config.toml
norm_eps = 1e-05
init_out_by_depth = true
optimizer = "soap_variant"
lr_head = 0.00884
final_lr_fraction = 0.0
train_tokens = 86620000
Each number is 50 + 10 x the weight over its row's rms, rounded and kept within 0 to 99. Layers, rows and columns count from 0. The size before them is the row's rms in percent of the matrix's.

# layer 7 MLP down, 128x512, rms 0.0896, rows 100-127, columns 384-447
096:73 47 62 56 40 52 36 43 68 43 49 54 53 52 43 45 63 44 48 40 56 52 59 57 53 42 48 46 53 62 50 30 52 36 55 39 52 49 46 55 52 64 56 43 52 51 45 46 31 58 66 41 75 57 41 55 49 43 42 44 48 50 37 69
101:39 50 56 33 48 57 58 42 56 65 49 38 64 43 44 33 48 42 31 47 47 47 53 66 51 41 64 53 74 61 41 49 46 58 56 58 45 40 54 39 50 60 63 43 61 43 48 55 49 51 49 39 60 33 30 59 50 52 56 58 67 50 49 44
104:49 39 54 43 62 70 41 40 44 40 53 34 59 66 49 58 56 48 50 45 32 65 60 45 35 49 49 42 54 53 68 39 37 69 54 56 61 37 49 45 42 44 37 51 58 36 53 37 34 56 51 43 53 37 48 58 57 47 39 42 39 41 33 45
100:52 77 60 56 52 46 42 35 53 52 52 53 55 49 57 62 56 54 61 53 62 46 48 42 46 68 62 53 45 49 50 57 48 81 60 49 47 54 66 55 62 47 44 26 44 65 59 54 42 47 62 41 42 49 82 45 52 43 50 67 62 40 50 64
103:59 42 51 64 55 61 29 48 49 59 47 58 62 62 39 51 53 31 57 34 44 69 49 44 54 48 48 44 55 63 40 37 59 59 47 62 52 51 37 36 35 49 50 51 39 41 40 39 57 41 45 45 54 39 47 61 63 49 55 48 41 38 51 51
093:57 53 41 54 50 58 55 66 40 62 64 37 33 44 60 64 52 46 50 60 57 44 50 56 35 58 41 43 63 51 50 36 51 33 57 51 55 55 29 50 54 50 33 52 37 56 63 45 53 48 61 40 66 48 54 33 53 64 65 53 58 40 52 55
101:56 33 52 45 65 59 58 55 69 48 43 67 46 72 42 47 52 37 53 54 46 58 51 39 49 46 65 51 61 64 39 55 58 53 37 47 47 55 56 49 41 66 57 72 59 41 50 33 63 60 40 36 49 51 66 67 51 63 63 42 43 49 36 28
095:61 61 65 34 62 63 46 62 39 43 36 47 54 44 63 48 47 64 36 54 51 42 29 34 50 60 39 50 48 47 67 57 42 57 67 48 58 71 46 57 71 58 51 41 50 50 59 56 50 56 38 43 66 50 57 50 46 38 49 42 53 44 41 64
096:51 42 71 56 79 36 33 51 82 61 73 47 48 71 55 38 49 53 44 63 42 55 36 56 61 55 57 49 70 60 44 51 52 59 47 48 64 50 56 50 55 53 48 56 50 47 57 44 62 61 69 52 50 46 41 51 67 63 54 41 67 47 70 31
099:37 49 53 55 61 30 24 41 51 43 62 56 52 51 58 43 53 46 41 60 42 48 48 35 50 46 52 46 52 43 43 28 57 44 36 56 47 51 51 41 48 39 62 56 46 45 35 36 48 45 36 54 74 40 47 51 45 68 50 50 61 62 65 57
096:42 48 49 40 35 62 65 61 56 52 45 64 56 44 60 63 44 62 28 51 49 40 46 60 41 42 64 51 43 59 38 40 49 63 45 43 43 52 50 58 50 44 57 49 62 49 60 57 55 34 59 43 49 38 38 47 56 59 49 49 43 62 62 64
096:35 51 74 37 67 55 47 48 44 55 58 61 54 44 57 50 43 58 48 57 45 38 61 30 58 61 51 30 36 41 66 63 46 52 45 66 48 50 37 52 63 50 55 50 52 60 45 65 55 52 62 45 48 74 52 55 51 41 36 64 41 70 36 28
099:60 58 50 44 38 48 57 42 62 43 52 45 38 32 56 45 56 51 30 54 44 58 42 52 57 56 55 40 47 57 28 71 36 48 45 47 40 61 50 54 67 43 44 42 58 57 50 43 48 37 42 53 48 52 45 50 44 54 46 43 36 44 38 60
105:52 38 45 65 64 50 47 45 49 57 50 43 33 57 50 47 37 36 45 53 48 44 66 57 43 56 60 36 51 55 48 43 51 48 64 31 40 37 59 27 33 47 66 45 43 41 56 52 50 68 44 53 59 58 51 67 50 55 41 56 56 49 38 75
096:50 48 43 58 59 48 34 53 68 59 57 56 66 51 44 52 56 56 58 31 45 44 45 52 54 60 43 39 47 53 70 56 59 53 43 42 54 50 42 55 53 55 57 43 50 57 58 51 53 65 66 57 44 47 50 59 57 44 45 49 54 60 40 64
091:60 45 57 59 48 40 51 65 58 37 44 49 64 54 36 36 56 33 48 40 47 61 63 45 62 40 52 40 34 41 46 52 50 28 49 57 62 54 41 37 36 47 58 58 48 39 20 48 39 61 56 49 55 46 51 47 42 59 47 51 43 45 34 43
094:61 46 53 67 56 62 59 56 57 48 49 58 59 43 51 52 43 55 50 42 57 57 58 40 49 54 61 72 51 45 41 48 46 38 43 48 44 67 44 54 50 57 50 46 61 61 33 48 54 42 52 49 59 50 49 48 57 54 54 63 39 46 69 59
096:56 57 48 47 66 47 38 28 44 27 47 64 37 37 47 60 31 48 50 48 46 45 44 55 30 48 38 50 42 49 49 50 51 68 57 56 39 50 39 42 61 48 45 41 32 48 56 45 46 39 24 33 58 44 44 49 39 55 46 47 58 33 43 43
092:44 47 59 46 55 60 44 68 50 47 38 51 57 49 46 43 41 50 56 55 43 45 51 33 53 45 42 55 35 39 48 34 64 50 54 52 43 51 45 63 52 58 50 60 68 38 56 37 44 56 40 62 34 52 46 40 33 70 62 56 54 57 60 38
103:50 61 52 43 43 68 52 65 52 46 71 57 38 52 46 57 57 48 46 46 54 56 57 59 67 41 53 50 53 56 42 59 59 42 55 57 70 46 68 44 44 54 35 59 44 45 44 60 44 71 53 48 67 49 49 56 51 43 57 47 44 67 69 55
096:57 56 47 62 45 42 47 50 66 53 60 67 58 54 40 71 46 56 48 48 49 54 35 42 61 60 44 34 23 53 43 54 56 57 39 61 31 47 59 43 52 48 53 39 52 46 35 46 62 52 62 35 49 46 61 46 56 58 48 41 64 39 61 51
099:61 38 38 41 30 47 47 62 56 36 39 54 64 42 43 58 42 45 50 41 51 47 40 54 53 39 48 43 45 37 55 52 40 42 48 48 59 49 63 43 31 41 47 52 51 47 58 41 62 56 42 34 70 57 58 57 39 51 48 43 45 38 49 32
101:53 38 58 39 57 50 51 46 48 43 45 52 80 52 41 63 43 49 73 51 50 51 52 55 52 47 48 59 37 60 33 52 61 31 49 54 47 43 46 56 37 51 56 44 22 35 56 48 56 42 45 50 40 44 52 35 56 50 46 49 67 45 68 56
094:42 51 27 47 73 49 53 38 44 50 45 55 47 58 59 26 56 54 33 27 65 28 58 66 36 46 32 46 67 41 36 53 60 44 61 49 51 58 59 52 53 48 56 55 43 56 62 45 60 50 51 39 40 66 47 41 47 37 58 24 56 60 36 59
104:54 68 47 63 36 50 53 48 64 72 49 45 48 57 47 46 58 54 35 46 54 55 65 58 51 47 51 61 37 61 31 45 54 57 44 50 51 51 69 57 55 59 60 40 47 60 51 53 48 66 56 51 54 74 70 35 49 53 47 54 35 50 42 61
091:55 46 41 56 48 71 53 51 62 53 59 43 42 47 56 57 48 54 34 63 52 62 28 47 69 51 54 44 53 41 51 31 47 46 59 47 46 60 42 57 55 62 62 59 42 37 42 52 31 52 56 52 51 45 37 63 47 35 49 53 33 49 68 58
098:54 47 38 33 62 41 49 44 43 55 45 50 49 58 30 37 42 48 45 34 60 55 48 39 31 52 44 55 64 45 46 50 48 57 60 54 50 53 42 41 38 48 39 53 40 37 45 50 44 45 48 43 52 54 49 40 39 42 54 44 56 21 57 45
097:62 45 51 56 43 31 52 59 53 50 53 51 57 49 41 48 53 36 52 63 41 61 58 36 42 42 49 72 75 50 73 38 69 53 40 60 46 57 67 58 45 54 47 52 30 45 69 51 59 63 64 52 73 33 45 38 68 37 63 40 57 50 68 56